config.toml
num_hidden_layers = 13
hidden_size = 640
num_attention_heads = 10
num_key_value_heads = 10
head_dim = 64
intermediate_size = 2560
vocab_size = 21941
hidden_act = "gelu"
norm = "layernorm"
norm_place = "pre"
norm_eps = 1e-06
positions = "learned"
qk_norm = true
attn_scale = 0.125
bias = "none"
tie_word_embeddings = true
parallel_block = false
init = "normal"
init_std_qkv = 0.0139
init_std_o = 0.0
init_std_up = 0.0139
init_std_down = 0.0
optimizer = "soap_variant"
learning_rate = 0.00541
beta1 = 0.95
beta2 = 0.99
weight_decay = 0.051
lr_head = 0.00539
warmup_steps = 78
schedule = "wsd"
decay_fraction = 0.646
decay_shape = "linear"
final_lr_fraction = 0.0
batch_tokens = [131072, 262144, 393216]
max_seq_len = 1024
doc_mask = true
train_tokens = 623900000
max_steps = 2667
dataset = "wikipedia_en"
Each number is 500 + 40 x the weight over the matrix's rms, rounded and kept within 0 to 999. Layers, rows and columns count from 0. Numbers have three digits each.

# up: layer 6 MLP up, 2560x640, rms 0.173, rows 1840-1921, columns 80-159
# down: layer 6 MLP down (transposed), 2560x640, rms 0.172, rows 1840-1920, columns 80-159
up1840:547463533484467524439501531455492552466533492428495501411485416544519534473552518550449454492505522533553553545538513508472492480520469445464457532431563471445593476513542548460508515485468574517488476485519482505463504517540544505493492427
down1840:545451499468524466462456499465478475530476456506512515468519503533551535490490507500518471446598519483577483503523484459538528466509549541551475505456493460425518509524532516546497495551528534506537469474480453520466451515540504519443583500
up1841:537505530478489462442453542486591500540481458484519520467568573523493463559503427500423482505503557485568550454516500522505476460552482538506499601511485451462530504490535567540441550555469461554489529399446541546383585537510562508518539510
down1841:492535484557517514562505505499491502575496485480483431557576450452493494444480530486540547496561506400547537498522498492485485539439472486536518470531544502420490546495478624463551490509504475468461490622487487583465490411531456476494463501
up1842:520443499490471465524539498430575526491552442487455519505480454483463503573488520571527482433489537483542482553565500489470521503496446519498525549418565526545556584480499532472511484494509423521529506557532486492454501531473550482506501534
down1842:433413489533488491555545512470472453491452526542524481437535538444590501420480499472483479486437565542488498491521477571545544514440522496490517527495529441492478564536490503521503523529586602465535490471504530506555495537502439505467581500
up1843:472536515500493501462436547506486503449543561503491440551399498455443471468430452494454501533424507534473546506462546456535565493521522524516509503505447484552477577474523453510524529537473425602477424450505520561582479478503522520580509507
down1843:498477471533510392541471412492484462519544453452581523567502472540454517521517499532477546469507502572459521467507503493494503458469447455511492473523520510466566542509483449485490431493499514578505505489447502549443514543566525456443497547
up1844:542491566506525460500504468558438450518471549462546498447460459539533474556476513507461503455472515489437480515502522480463461459469440505540403491490493499563470514495471556440521548508540444476461528463537533528496486475583528492522472470
down1844:456491502463491498504454553468478485546456420521518532515562582488482555500444519431527507591565466553590457506485406502464573515585509507544558483503485461422496511469521509530515439543518536496480475549510501473494516508467480520509576534
up1845:505518545483487557497504519519459563483559463487495469509551523449514533578551472546504492460553399515501504620575509539511483467563481558517485471429489473552440466486530483450521464483507479581443456470487469452515533518456482467458467534
down1845:500485493562471537506458446521510487425456494462453428537452586449525476487446513496487519476532454541457598391507533490546476553507503429503545566409471528517468440544500518452489526518458502503553492533524516490516542545509490473562486516
up1846:477534529491490469544527492485510505478500495495554524457547450574447561473594563536538552464500523481491549478505557499517528471487507563500427476448543483506431558491492495479542516494536463478472480458401538510566595481497500487520520539
down1846:525451544492512548427527465487517495470477526410497522485498433514490471494526504501474597476507548529521530549505534523438457441471501531495508489483517452490530507493450534477519479494501459447476539518531544527440547491552552357535518506
up1847:431445490487422550542522511534490517430534518455511429470544503541495473467426467537522517502428524513448551456511509452446494452539509502468493519458510485563527512500408521480522473544468499587524543501550509509509526494509497477460485515
down1847:484501524409558494496489533475503492536417520557525567484477492539501509484501501516519483547486534539484543524440520502434487529457500488502521510491420486543549539499493414537538480481463521470485504492449496590466448424532458448504533473
up1848:514491463545525539518516470505499537499558573471512487464507485511536508564485430552412501523539542441448540490548446480529503524507431499420460478471471535465433527416460504487452503515492481510549536531496461532479503489488484503494521490
down1848:545519492525526405607586563487465467549538536458530534400584470485506487492577497533504480520496452405524527505556569542524524508494536463505484511473487535531530484468457476503480470549506436490560482472450463508522507486504475530519407518
up1849:525599546528542546542420453464525516474459529492435486484459500534516521495515498477481548463550489486474464430449486522431495470500610446478453540467415536519500493533507449538493568498511502476491478545507525538451480427421526529478513527
down1849:549464458547542523488475486476474424467529516463561562534469482486397550519533495484480585451463501504467489501506465475467485474481481563511527469452563489536495498529403490543597544473450480409529512466540499487539492546480394466517536474
up1850:552524521453501517426551580512609485445446437467514505385526472472540515492453468546457422615533522499539453521470513470535524529560547522415553530521472545467562488500452506456513511409497522549465498520529491504463550523468547516519465468
down1850:528546471456463450509484487546498479511480461534510513487512572503438502579520431435595517494471506506549527495521504499548413521511569475485465517434460464493504573521560513538530503450551425490512486488508576489468456499538483508554513593
up1851:441481454549510514497530475479543498535531459492455571464478463487550477538563541486499491540452526471504483561557486527520553494542549520505517504515474414568512473513466533528476496527481510426519462504497522508500525510537475489551489529
down1851:478435483475476552436463449495508530471501560494470408465505520428448523490492506523481578532532460492522458450557542486424475531464506488534517511582462540512537501524496481592498514514437503505504466469480566451512509453419460558540567462
up1852:507474527515476432471455475492399535523523511486538523404499473541514597464500488528617489498578461467498476458469528432529498441529486458480477477463484501471547502430458549449484557486497522485558557521467451524586475465523521510466413575
down1852:452569517474455548482424476489474505474428546484472462475420510537550460564512585496565509538574488475498579480548544511451515520504428435564490469532537498500440563529513472595575476459476505487499503498529526547450509527504469552484482502
up1853:484502454490557538525469470441484434506527497493512488534470523490483469526533507424495490485506516489472497546570482506489510463568458548439587450532508478516445550505555462485499568499452417455558521535463506470536494547511489507484445558
down1853:521480497513534566488515461538525595535468488417437487443416513561405524471494497515534480508458486514568464434512566528484499550459486545562489448508544520437448476550449439490568540480550521528520528483476482492535532522496468459542519475
up1854:504455458516480483502541529461528525418507493471500482415467399458519485499499498525423458543495490478518526479627477555529402524481515535544523481556541469520514471466521502434452497516501442504501529544555516530456509521523501500445403521
down1854:520511502530573470509559488514536511491473516489517508498455525459448503480501534524556499433494522455492537471507471450472514499536504512530473485528494489439511571509466536483489485486493516558465518526602483491431502457508511533542487582
up1855:480490487540570526466493448497482523497503486537481515485564391509530532461451543559506484478510542522434537473572568503462513499491484506523510517478425549461478509462473484477448487541387467467485502448498478496477531484481409491532516576
down1855:482485572524476470478533492551486495507457510452491493518540524463504443465492561444512563519479460456523555466502531436524514525443488485512559503475503480547529535485446542518520497480461504511558526560504469516550486599491531438502474476
up1856:544553503499502548526513513443458530559463516498483525538486492477541492498417464565538492478485519439566526581500513537481528486528524532460516448456525483403543492556533481511517445510450432464419514522455494503503528546531509515497427513
down1856:440395548557467429486482477547442497374510484449587538411490490526499540521522487470458566582536488464519431472519482491498533443493474530482543547521521477612535505444472543502450530468570572461421516435481495459519418525522403583526539531
up1857:490511534537464501577446484536513557499480538488424428498542478498520498539451480530479577521482536460503524438509478478487532431495530512528486499571549485562548530474482510488550507462455550493464502548562525437512460537433507482467476524
down1857:445490502525500354508500494423443507459514519507466563493508514568469519503517447514458457545600503452487551567427463457500517544435503466577498529564527491436515566520503417496449480502476523467526472529463507489498517499559452549508485490
up1858:427506514482527586516494436511433505508475488473473488429476401566486529508496491533448491551489491523421413475546531511418552463469485532515483478462527546479429464492469553430454552539549548498524433518586499551490420414494469519534488521
down1858:485515567424520528481533436515457518516552491463424446446515428564505448433505583451518446485453533507554524524432455520510366489557492506449504476437488466504471492542464553524506523446518460496447481527498380547529530475471539510522606446
up1859:571546451439476434467554471533504495502486436585421485479439527443525420489527496505593535523532533521560476528539501465518444556447553557470530484571505470559496519528499494522478612526495502514514472493451492524422535453471511480501446427
down1859:515540512474535598512503479530528501461540542468543481502542508464468553548539451480495481543535468453473532528519513491451494515553498512512506517498471537480520522545546523455519535475472549494466467531442506533551508470514503522505578442
up1860:513519512527463479501478514466481556510475472493467495479487471509497493537561545503466455436466503523487530467495538538459569461572499516536504413539443415464527532499409482490532510538501481540429528500465530549489488438537543554491503480
down1860:468572454515416556443537507457471500516592565537548469540533477564568522439449522525493454532515510471582536487514453495482538471515533478446503504364400486539532487571488500548414476548531441476489457524468515476453534379535533477525478540
up1861:551472473437518489551493469523566502441510481461533420483474498447499421544487530461623485450475464404509444503547523499568456477487536453483438401512500477588516526462480542550526515499473504502516541413496530416456472555521433486462426495
down1861:549508429515553518531554518514544446475511554493537473532497514490535465505443466460413575482496524460478472539549557425482482566467465528477482581464549403581505539530448543456580515494505440552477451550446461437487464456521445514496463525
up1862:471478503514485468449514498527435526497542472491555543542569506525515565543503427459490501450510458478531532515529466475536515529494440511514587484544487534564504534549569534415513486415487524522402440535460554444539517490485492480451423493
down1862:512475524473526474510489484448435514646482563497455542547513427515492464427568477424515518495537489531560477538550553476517525434534518575553531530493526497492503519497472523513474530474531479498453543495480492470543488494485410469464507476
up1863:555596519492516510415532520516470581503487461525468586554514491498518571537513554504466508523455518571506493407457503498463497427466462482517436461506510417510520454496444572504522475483507506493479515535486524524537480515421465522475435489
down1863:476449518524478493471498535402512544516535491438503499483538503499463432474534559507543454553519535544480454463566540441445514543544451491460458427524473466570456545617575544511468519510525474479470473548463520491516536540500533428556509489
up1864:508476454522471473538453502543537485520577550518558571477504569454514489438490488453509449518428422503458535505533551495507566496573501536506591486541476475527467467497526490446510435492489516518591496395458536527516561406506475518610540516
down1864:513476529466547507540397472482500536557473530506551506447519467540550514492480508500422419487439542471529463561469494527482546404523446490460517500523462548497441506456453525545547546546467470429539590494404505507528467506550463567453511546
up1865:509447492482474448535489528482463431460550429460527492401546489529495431593502460444459476421432502525498533511445496451459442447460595471437531497502508524448447546396508513500546463457434519514521422502532378424573491511514474495491495558
down1865:429463511511510558494559544551504475436540549595453500579560542494558514479482551536566461567492527480490484486499481512457471480456546416499500473519497484496454495521503407567463561487481463492501431461462510452545413481461476523530486485
up1866:475582458494452475537475510464517485554472561444525443559536444507445543448494437529491533540514508521497481405508586518504519435471528472486498514544470532498497476460454526503529451509399521551588458492520532470497541530492442464472475476
down1866:490544490501477543516497489505532485520529483606459493497532572477539530509490508515582499474428509435446483527495505468498476462535447481459480477462593452441557475498475508451515502484527497439562520561440547537527490473595491490522465552
up1867:555435492489454446504514528559460492451563557466511486486464511492541579487492478488462537494445541590495466552450464492446521512566501485477504529461467500487561483522522556459540446495511448482521528493486551499546485531527619481530495516
down1867:528578511460544536509508524471447491503502496509573506448520460552529530539603528482469480550526496527447554459509510490438504479456518483460495496521462505491443509473556504483546480486500477469506529610489540535478543480438508510409472418
up1868:473453538597430434498459445556420513647508560491543446416525479471541514500512523444482512496542430480444513485424412490500515575498560485518471496595498461437542503543565509429551445543518500520444470465462537520533479508438477548498552506
down1868:533467535500506471491537574510504461454480535543502493526588501490522485502463501551493540496510469500515496480517541492478410455514507465469477506454494535457503521526539423537490531457534503547558542506486538523454505469476536524484461498
up1869:538484520486486553521432498532491533487513490509502436486549543474435570542474457472526518554422490445483518484579555498435427511479536641500497514520549455547571561511509520487437514458457538457457578463522507465470471482562480508517481480
down1869:499499511517574488526485521441533516526524490524571607514454470550415389500506564549513540577497465469494436522482435543476528459539465471442463549515524477550443504524459503465506472482466481515490505480406515554493516475479500456508489490
up1870:475556568537552519449500498536567454555525508417538533509500489443454460557513491521476485491533545522433546549488465461532469410499497482536460492546496484485554502452462446427552548433533425567491527458512481559530443500609502477549510499
down1870:540486461442448472466469492557455520495565428471454471496506558488505496523530455502507481539472523498417500423602432476534507529448479452479533579494543471567517524519507521478454500476473519495540504518502553543502522506500519457485495423
up1871:463416508549482514548476560545419506489557473495533486555555496541508522503444486494545557494490483503497505507424558504522490517555476481501512494533523481560465559511512496515470536517428569544457465571498531530512486560434533473510488504
down1871:516463549555508491489531528467490479458535467547518521505520530465482484511519570448443504518531499477483390478455406495410539445518551512593452469471514488514502514479480483528541508478435555493498496456484509465426490519445475491545473444
up1872:506442485485549490482590507531501507489504515502515536538499480516478490509480545533472505458544472528497478504517542511533442502416460478516476546443538476497479503459505523451572505503500496478503504473511578471508497481518495440504496480
down1872:512477495490566467480521462458510477479491463511529482543499496508436457487449513492488479523548606439505521434434577482533430590495508510516618522430599400516508462481488442499596461499529478442461517539549471438505454521549542491490489462
up1873:464473448532469466495516474437452480550534488498469501417512481482527462510542504475565497519518589489432505514520429485475485499527486500543500471453423521472497560558527517548574511455503473461476524427477472510459510478544507494550457526
down1873:529559502498540536539516523512481438519469562469491497565459523498488538508433498474464581562523504506524549526517489497500501531434555506451485535449504504457521496531435432493513519513500490529576481588488559456507476517420465532489492495
up1874:511476590526478555474504542511488483475488460499585536496525500473507505481469499499495493487473422515441483560399504480526462519462499527526453495550550514555460549517489521467541524538529481498495569467483474437464530495552556482523463465
down1874:524463527437540520520491423473523500576423572460479553415547574497486488485550551564542556542488545554442525491514481492519444470499508511478473535499478596467543524529559549483511538485510517534586545521509553503481487494504563463495538579
up1875:484492481515526445476481556518420462415499489529609455523490521537479536520441433538476500465462520536532511477476475414513531542490511532529537543499508490543479430495470528498502423496523469536492512468562543558536433542535508501461462431
down1875:477525479482481422472526477480446446508484426492528538485441494529474522514512412519523533507494563564554461483524405475528460545501498554525483527493490545482495562506533534493514441492502459460481414516499505498503517484466535499452531547
up1876:612512489469543544496446426517464470523523465470465456526486527509515524546511538510545451473524478522561494503496505476528446559499509512510464483521526474451506540471416491568473517469474530480482513483458528484560501481423542454512471434
down1876:509553541477556474528503499421498487454490465484450528552445547439425528494550493500525464498500494438542503540515485483504407484414482490510472550434471504518453435458539523418545496508565470530455502474538496478422510505473498504498549452
up1877:547503478508439558491517487436442572525491516510505509484510495497459511460531506491514502481551492433463458532469527519587528518493541521587472447470489497503505486464487501491452476522507522516480557503551489397443532459515482503559539460
down1877:459451501484561485464554440549617507550551517474451499535480420517527499576441519457496527434526488517458485456404511502510519477431446524507515438470556513505504408463495543546466471496502469479492516502507506499477515497534558490501454481
up1878:486490470514539471505493520554472470530509431469499414458494497477562481450474484507544541449499515488561542472507488508523460485552502493513473534474484523570499509428461495549455461483461505554512528494541525430451461549557542538456506416
down1878:519530470457504420544481472495510461454588574504497514482466475482597425522471488552514516498507533483526433541474464536545494572557528514574489521474555484464483560557568535485505486476399476511462427557517494506554456505584463534536464532
up1879:514480511581441525513527487489548468437466455506413501486530583504516508484474466426521436478471548530459496499485505519544538494464528483441527468544460477577486492515503460536474523509523549511438555520528503504520548540566458493457482547
down1879:458458531457561484486496504458489458463562469483430459509524455549524510551503431562566452528496510495490471532529473483578509486516517512460538582504511488490427457493512558525443473501491505464505451541522545504526500525537452550467498533
up1880:548457420536457438488542496482561419525515518611560503480405504481484486555503530417503583545501466535526448530601520428535556519542432459489585460535536530583536491426518550547502499522499470544540538538502574578456481571462476496451521478
down1880:526564474526562523491502486532531529492550475422553528477410507521558460486560443413585480501491479483536513509516454508483503443541490487563521519450512518467459574498524585586513490508519508537371534484486430537575487502480497500432527577
up1881:491541472561515537564427525561496502459492474489477493481557551524393515561479483597461478548554477560553565526519521487464493514456553512495499437497496579409489449472531525492530430526427494512551504502441571461545469440465466508474469493
down1881:459527460435486573486545372456397457549509568507481474545446479556483495478495553505546483541558551536579538477545545519552521492583464495484492532535507537480523559581523482481473462522515588540500561507501451521553519557537505499491530465
up1882:475491579528502571494600475500456462475468490439474509506450453491481514477507522526475520516553484505473576540485549560461516483441430399550547498484490525527521458551535515475574558498515556523430550530492491525545518477404516453450512561
down1882:489597462447522460539510498469477517460523544479424488495521564536540490507524453495475484574494550474429562457480485460503468462509559553541472613417482499415511537461475537479475533509495464494547552460519475478454519440549493539506544515
up1883:456436440474579502482484509569543434505506453467540480524510564472475544563558497537562504489468429562496475446475540480490476507515516512432444446575463505502467525487523510445455462553472458556502486461542473455491460483497514561516520533
down1883:456471507465496499526519489496477455476493451514520510448542434484506415538474505463465414474597515563524554521506415481501493489531482419524444490523519539522454497468495492474460522433545551487508534515515496509513483484496504573541459510
up1884:522535479499439548475484468503463423471514521512476536516475459473529497515546509471472511537472541558486496504513471523584467542466547410450476502549470480522471478484500489432475531533456538504600481453504437477469527514528515512495548506
down1884:453501477511485511503462453506553557450503458498496465403508427496519523498507454499446556457470469429519527491435509473473554577494487456480502519520510490513507515506518500524561495551494474492539515475570481585533497568456433598620579543
up1885:564466505520498497439472503517439456469557484553514563514545487514458457509511497529485551505470463483501483464592548445390599544496485557382493510543478511535480543528525507438509508501600542588467481465516441454540544449429413521489478498
down1885:436559473478417467476396482469470541528512500444486563457401509508523552433528462465563510546453490504510462553509494492470467481481520558501546478490489468448490520486498495477427534522496519516527489541451465499459493469520585492462496522
up1886:451529509524487491538516464515527487593476483546493449525508474465485550588495516536507549552488522549499524495513485542445417457497427482524562459535463569539496616516456518558510535444490524539482534513456457470555477502515495492505499520
down1886:459501518476464431499536411538485486571515508493656452481469509475525526543538569460528470464483446509455470445483516560489510548520540497483550407466541540526493523489550544539505509516515447450454429485554516528464565545499476520572497489
up1887:438498433421433481495479509500494523480592512464508496551632505479522503513461433501519441518552526483501494516504552551499477572623507527473444508512437488496569423532459498544479517559518528489439508542491495556471524549535472547503490530
down1887:498502500447466423412526426494483507560520490549485551486490514541476486432520506525511538494463555455521563440529475488501426459513477501466486493501495502444538460488431470449515506509493473601493453525494565510465518528471524512515542507
up1888:427522502543517528539477490514500484445508479463457538482495520429507446489481474610511517481590534582505530549501479413488557441482585462526553546504572460495475642540488482459550505497458452462485485569542531506470482451474509525538644505
down1888:545518511502423460500523555463509536515402547464533461525477485523484557463495495477486548513481395504495505506475488499435502519499484549530591478478478436557545414469487540476440563496465554525577598524427505461513500494493477462512427550
up1889:531479489511552528487530424515411502523500467540529508494600520516490574538571524514515469477484468454502494470456470464508509513523564553486537489474493419517540464440447544527504469524569477443443526468454480491468522442545545523588508537
down1889:453556500507514500481462501556515528495459576545519414515557514488529477527489541482458427503512432470485432434573531529525493500448537428516446518490494551555546489499485545533538518449519469513454462445621506474479501504527424565445523488
up1890:504560473442511446523503479511534553451520521541459537524444508512494509534551522534466469559459509463435495455507501550560520572502516521527457558513547518567491447485551490534486522479462492397434517523495513487574520446459454503580430512
down1890:476552512505441506536508516534535486492479507509543492474470459463442520509458519421458413511468446486465532517545486515503480503523559572515469554459568547448459477449478505484484519484510482503518492507491465395467465469504521480566515485
up1891:482538523513506477475546536499396464521429483433470418417541435521535489476517464494519494456540526489536531504538468500476447494474495490535456479435528473528500507501468499461493526549538477488501476539508535499512531382558468499449468508
down1891:481580469542472444517498509518494474404473460489492455535595527443577480484506469528576485581448495506467497554533509479478521537515391471487498477479462452477525452538464548491426455481533524480517457558567570466485398496509472546516482510
up1892:487557455542562496497517469470422479461482443454456474526512531501443520482496523505416426596546570590559545438489505468501519512496537503469402464497542456553422606495467563437506537547491513529479505542519478471517469491536492519503442513
down1892:449548508552457447551447434465519466524544556593551548428505471485505526543496500571575510393495489465493484499560617510439553447538516538547531513480478567458495493526478479527536513435505516471472494476489434505492558456534476384506437416
up1893:523518461453524502492491511511592540436538465442536529447510526478514546417478552528516511475567522495518495520473560507508481525462537575419493408477495543461483528526611522567497522457463508473439494508474458482487421463502451522509477529
down1893:454589533488557476485501503441502548478522533485565508555515535417541504457501500575461468489457533509514499462507448451590490479404462519504435505484458569535439505508530515507585538502494481535477548476488446522459571550516512397545498507
up1894:478489510463514448529497594524586480548510527457555505450539485480453570481483510551506463446504482528443458526559408548509517517465511458523485522538508558473492465530527515578480568491489468575571448460532502508543527452460505500483484523
down1894:513524519486426523483539523438432504551495444575477428530464427496491503468479461474514505574531439515503419489418467506514535489508498502518478505430459543508476529508512516492538480537552507543498568509443538485471481507524584400518520517
up1895:574528483455466581536518496501531485492503531531506512535452539501521504503470537499525470507510495496499460515405498458521527477511463496465537505452506526467498544463547511506489511558481494487559458527477513466484480478487490512497490542
down1895:551526513521490595538560449555525498499495524544612421565561559512460484595555464560513565504468492504527471532466508374526509535543495493518500517468574512509480517458492452541507534580503514531527517512585479516521463490491517464470459499
up1896:489491510535512553450477502506466448452531518534442474539488464465531454529464471552479471538513525476521495498554568452480480517501499535448521487513541534507520500457485486497461553501517515431474496502519528510466560560519529473550534508
down1896:501566476511523473494510456430525534506495470483575519507545484482484499475470508476536491524520437529511484515473525574517435503498472461508500469477542485492436506520481458546529422479468515539613539546477482558466503470449509471493436527
up1897:590528521440505565510500503509468470509482496478469470505435546474533525525482502495512476478472515447507490518526515516495491499505530516543481518513527506505452456536466484476530512494517530487452495521474515449494546527480550481468434521
down1897:541549460471556459537500535465517505484543392528520516566526407467473512511566546501549487536505444466493523454518575512507515493556495503511502502436449558554547484511496487516498535365488486546481497502414469502467482490434516447534391457
up1898:502504529498527513552539503419495493571484510509507505438516539543567438525460502494521551477533537518494534526511559457439497515528538502470542538508467445490529463447530422471440530503527453534551464509472441485462472443570505475538490479
down1898:470549482450438498447586526488452463469508472511557486492469541467521440551522546514517591500489506477471516464463521455496460535503477526492538453488519533501426472485447448491514550468539444494470449524465496514477578485576477562524564558
up1899:534479538547518522441501492542459455453561532464557509462488609486531479480550482410494483539558499531533480581446502503506477490447504479537451526542475468523563436460550489472486467519440491533568485526511534527489585512489495537469492530
down1899:506504489409461476503459524481519471500505483538531567487571474557460530420528551504468496527454523500529483462592531480555465462546480516521542530488532545532497517542503534527491503537530495554522487495508518521528462532536417616497507565
up1900:515506499515543481484526502530481470496605457462534474545461462466533492512419476567506518526525549549494411494526535532482505439482499543481489500436510454501525415465442597522490496491513488532393424421464511503478507495408502545549490493
down1900:470455513394503521447455507481514499484490507528510573486501525503469481533551459489454513523518470437442505513571553522456436482521536557528509506482515515492511496550486529478486507506447505506501441511520510508550508473486539436464431546
up1901:488562489488344439486469469507495472506496499526494463438535421549486527439484574514502467474420430505497497533449477496520497485503529519484541466533544536481458508471505576507553439483464494420524440464533448480511456493428442501443557456
down1901:555482421482546505497474519502483485474508430579440497539509525489538560462470541475580506496497517497584485475534474537517455494583575453499457421540547548544396516556449425489522513499510530467487514507498541471468461484569558534528446410
up1902:466467441532512497507501534520466537479459500534530467483507572470474483520442502502474554490457501489433482566495484519495454496549505541450487500505492496540516508541483525498580516493474541467466519523504520513529490439481543571511439507
down1902:508510482560532540478532532520525550497465529462618540524517514479548435455491493561506504544539486510455511488531491496502525511496550471496485478519504501452551424491488572510550546549513483494493473565401472485437496538481488526528483492
up1903:576541459490524506418469495478484458490550545504505420513493507518480531446513515481476533485507509486562474425534556473499550523435509445562463529483511499546419473505496491476422473504555508493537507455469555543551501496500492554533497498
down1903:448442464453516499487530483495442498587491458527508475431492476480514516440447427479430518495548532603530538522472475516492610509521482535485508520511454515481471592483454455577544482500579513469449481438482478483503500489496484528540528568
up1904:494488490483506485534544501514455460509494568504490500571465480496521516472456531539485547552545499553529531484431525461509491462477540478544524491482557487558514381502530510491453550509526546449529502477573469518511491528516492499472478490
down1904:549468479451553545487580528539503533532499450434478515497532471521492489452442416477501559467555521505487479472536525444445521525506452507523497495429551482528522542533514514499540467497531522514517560475542518613509525523510485484537488435
up1905:489509514489512497508477448520500450495422485563520470589503524540495537524530570513501463460415468497482446462585467495499457563482542523490484573504490450513557482548516476490477538510492549582480523518454419398470505526456474471530575531
down1905:556420465524497459496480517493519484525501562525479463528497569531399489528497426445423516484414491524501438538432486451567505555536531545471532453496572460592482511539498555474493528452545525483422593589479488421493463587494493522516537544
up1906:428494486490592512594429532547539560454446480530497520538521531568452429532546507468488489389443546404440540506455542523447554460465477456510508409479504484519491603435564477501500494526542534577566571526439473482500462503503437502544521504
down1906:495443582540590536442521513465496476561528501444538534554485559362578507485554464567471480554598447519462581411503476568506512532439573552532526439461470499465461456435539532440477488570565471489499489459516484557463534496524575454474523502
up1907:552442526429422469478545546467519495424531563512471440521487518567519520529508472459477525485461535482491409490505478494467543538511516427482475489529554479459488471451483538483496519501540479503601471470494528539526489486529539505468507493
down1907:477472459482554510517496473460506517423520439434451496515442435456486463467496448486461501447513496512517591474521510493493555418511448528552504457487527551455444545499444467478503484493499456441469499466500487539482497519510482445499511501
up1908:464468560523516501521502447485539483485539512470504495507496469474519493529486494480500445472507479500516524429534456525454474481521469485464524509472475403476498532543451487501486549533534558486507521553515487504515497513509529529448503578
down1908:484568504511485464445511466424513557490486522490470487447451469533496494538503459493590495491547507497579472518541501509430501568482568461519480491462510411448487498456544480484544427511501428522558528459499472520534546569480491496531528496
up1909:496445552505476491459535517464464433487506490459548478514448504456475535554540431569493518480514496441452508525455494476479536522563469519465553444444535495502453461489574475515473552476471551457450477611452625486533493464530402486515451481
down1909:574469499552505527494509561556450537526554528530530486480538445431489451563543512533476546534490482403521519509467483520555456525520470455476462450489484505518503457496474519420538524482494492497477519440500502507480487542507511457508512506
up1910:434491526573467495525486506514518545500446515533483430515462562543638462508427457476512470419503489416467488484452485491528513523508565545504526516470474477495520480509498426565517471496510563571564524536440448503438495509520436528514536461
down1910:511543497453512476411425571605480443507537455479490495483550491525526527482515501485566456468514470534486517543479535481468519502581537509522473554452494461538521441483508484436514486432499500547521466477512430493449421533456515439467538501
up1911:473489547538479489475485549518543502506529525602517523525530544559524571557545531488516543502503552540574491569483566520523518562438479483562500533478559449505545445500476583497463521477505486484484553452458517500550546479431516566475486531
down1911:490507521546467507400528440495470577489576476445509462523473484530436571442510461485551508542498444541490484493609526469484522461511492498473558549437466579474440473527456519502532439504529533557476538528470447455496481492583562512456483476
up1912:558468475555585536455512501493550496530513501479469436512486476492475508495457459515496507451474461485524549550446500495539492484578537473487497506521544491498511509444480459469538517506501468533533525474454541502475534570450468553482464509
down1912:543469524489497512532425480596447533459492482490411609438469585477543483509572445493536522568512492569420484513451535468454459502471474536499504488548529451441505508579609491493476486434495523412434497545475520592532555571505530486602476477
up1913:518505523599513462499498485536539512481496493509521538442516413470575487560466481568430403444466534450573490439547449468522488466495512555473544551466474445415537481434447474499481436524461543519491515478547484544399571542466511439502461454
down1913:510461538469501465486464507471510486494575486441533503404437519449443533517471503407535522503524517485471485543483462449454517478466491577544472476386489514430490599431549483468510466583500457445441537512509468499586510426478394493537549556
up1914:514490525528537530548505419524528481587472535534497495468534538475471478505506496489513445511471511484559513536560465536517533495515529530488468553538501516481520460493480504504507521435528528420505436502562489532462466486562489476499433539
down1914:489466556436525412427492493481501446521494471471515495506463509501481453491484420514452493518514493477459562558548474549424426474519454545472530468496573386449541513453451510450449519474573513493477415475562527442491475456521446441491517452
up1915:517418514490528474479484527494558471512502518559468521476479545542516532509496477519513524515474463479472522455412496542501490463555536395593502495520527499485565496536535518499556424493510522532495532484501491572492481553526509437575550476
down1915:490510518494541525500521471520527482522516487539404501575515505510387477515498473508465526399469501476479491542543516513554440438520594529503463432538517457443530486533494477526574527500471538524412507557489493457458495524538484466501500486
up1916:592450518547491514496537486458487548506543536437561495510469487516574466455443423489473440529471500483489524543551505435474524442518548479478452489531473395539548528492484555511464573472529470489516525443511417511408447574492504444498469529
down1916:493487594494565535482470463486504539507447444426542512458565488523519466563561502562565485525503497532509514497552429484485625510507569475521442422528467535446479442518464511517545470511504512561515533486515504475542464444456502524447454531
up1917:437448393468502506473484570556372480527555466509523486487500498526524460453501475477515483512429427419487469508495542503516516481538569544433496552505491520527518426434437454452521515526499490466508415533462523478548517519510532582527498458
down1917:495523642554489481567486510414513503463519443498461466510514501467506495540539542422519458482433495535533521537440484505515553513512472465527612438485476512496512583514543603504473590519511487582434498515566443470456533422520543516492475562
up1918:466476478559433491434469531524551569512515588483496466555492520497496481416500520518461475594463552540518552539526528453481525460468523528485554557491467523520541528510504545467470554493497448484478504463530414526510563446513530503473544432
down1918:584451561553553509555571545514454484536530527559489523544462520499515515480507573497394470461454457491482518475507519414486436463529484537589521504459461489445553523594448579436453514520435519528566415454454502441551496529442492499431492524
up1919:485450436491462497562441455486516474512488505522537487569506476458560492508452447564452483510489507529480547489507539482482484499494470538522495468473498556504456494512497448495530512546480413510464515486460464488488500532523489501482486541
down1919:513466524492555502465485450510489504447479452400485518524544515465469491488441453456479541472502536533495440501515470506553545551529510475496498510572557543543456521516460546462483399504480444539509514511518506480577449480532500483504540468
up1920:512479457511511518483525558534492484559577553486443521544542551516448534561523514518545438502457462481490490484536527482490550497530517547501526504477555508491513505508488514501421551518522540507566547514494517488472481450540505480489460432
down1920:552473489448584549560437536512493572444521495555571427469442447486515418502434464491488507492539419465455538422523561422507418510472503454481460519428540482442507426486476514564618464522560437492517498552524513484547531455500481535466488474
up1921:462474477559467600505513503471528572510477488507550489433526460442499499504465544498512488505511493508516432497528573543511521444478489452474506478522466495465423516529486492536508499521451452468450553519576481491441453571516474475454472581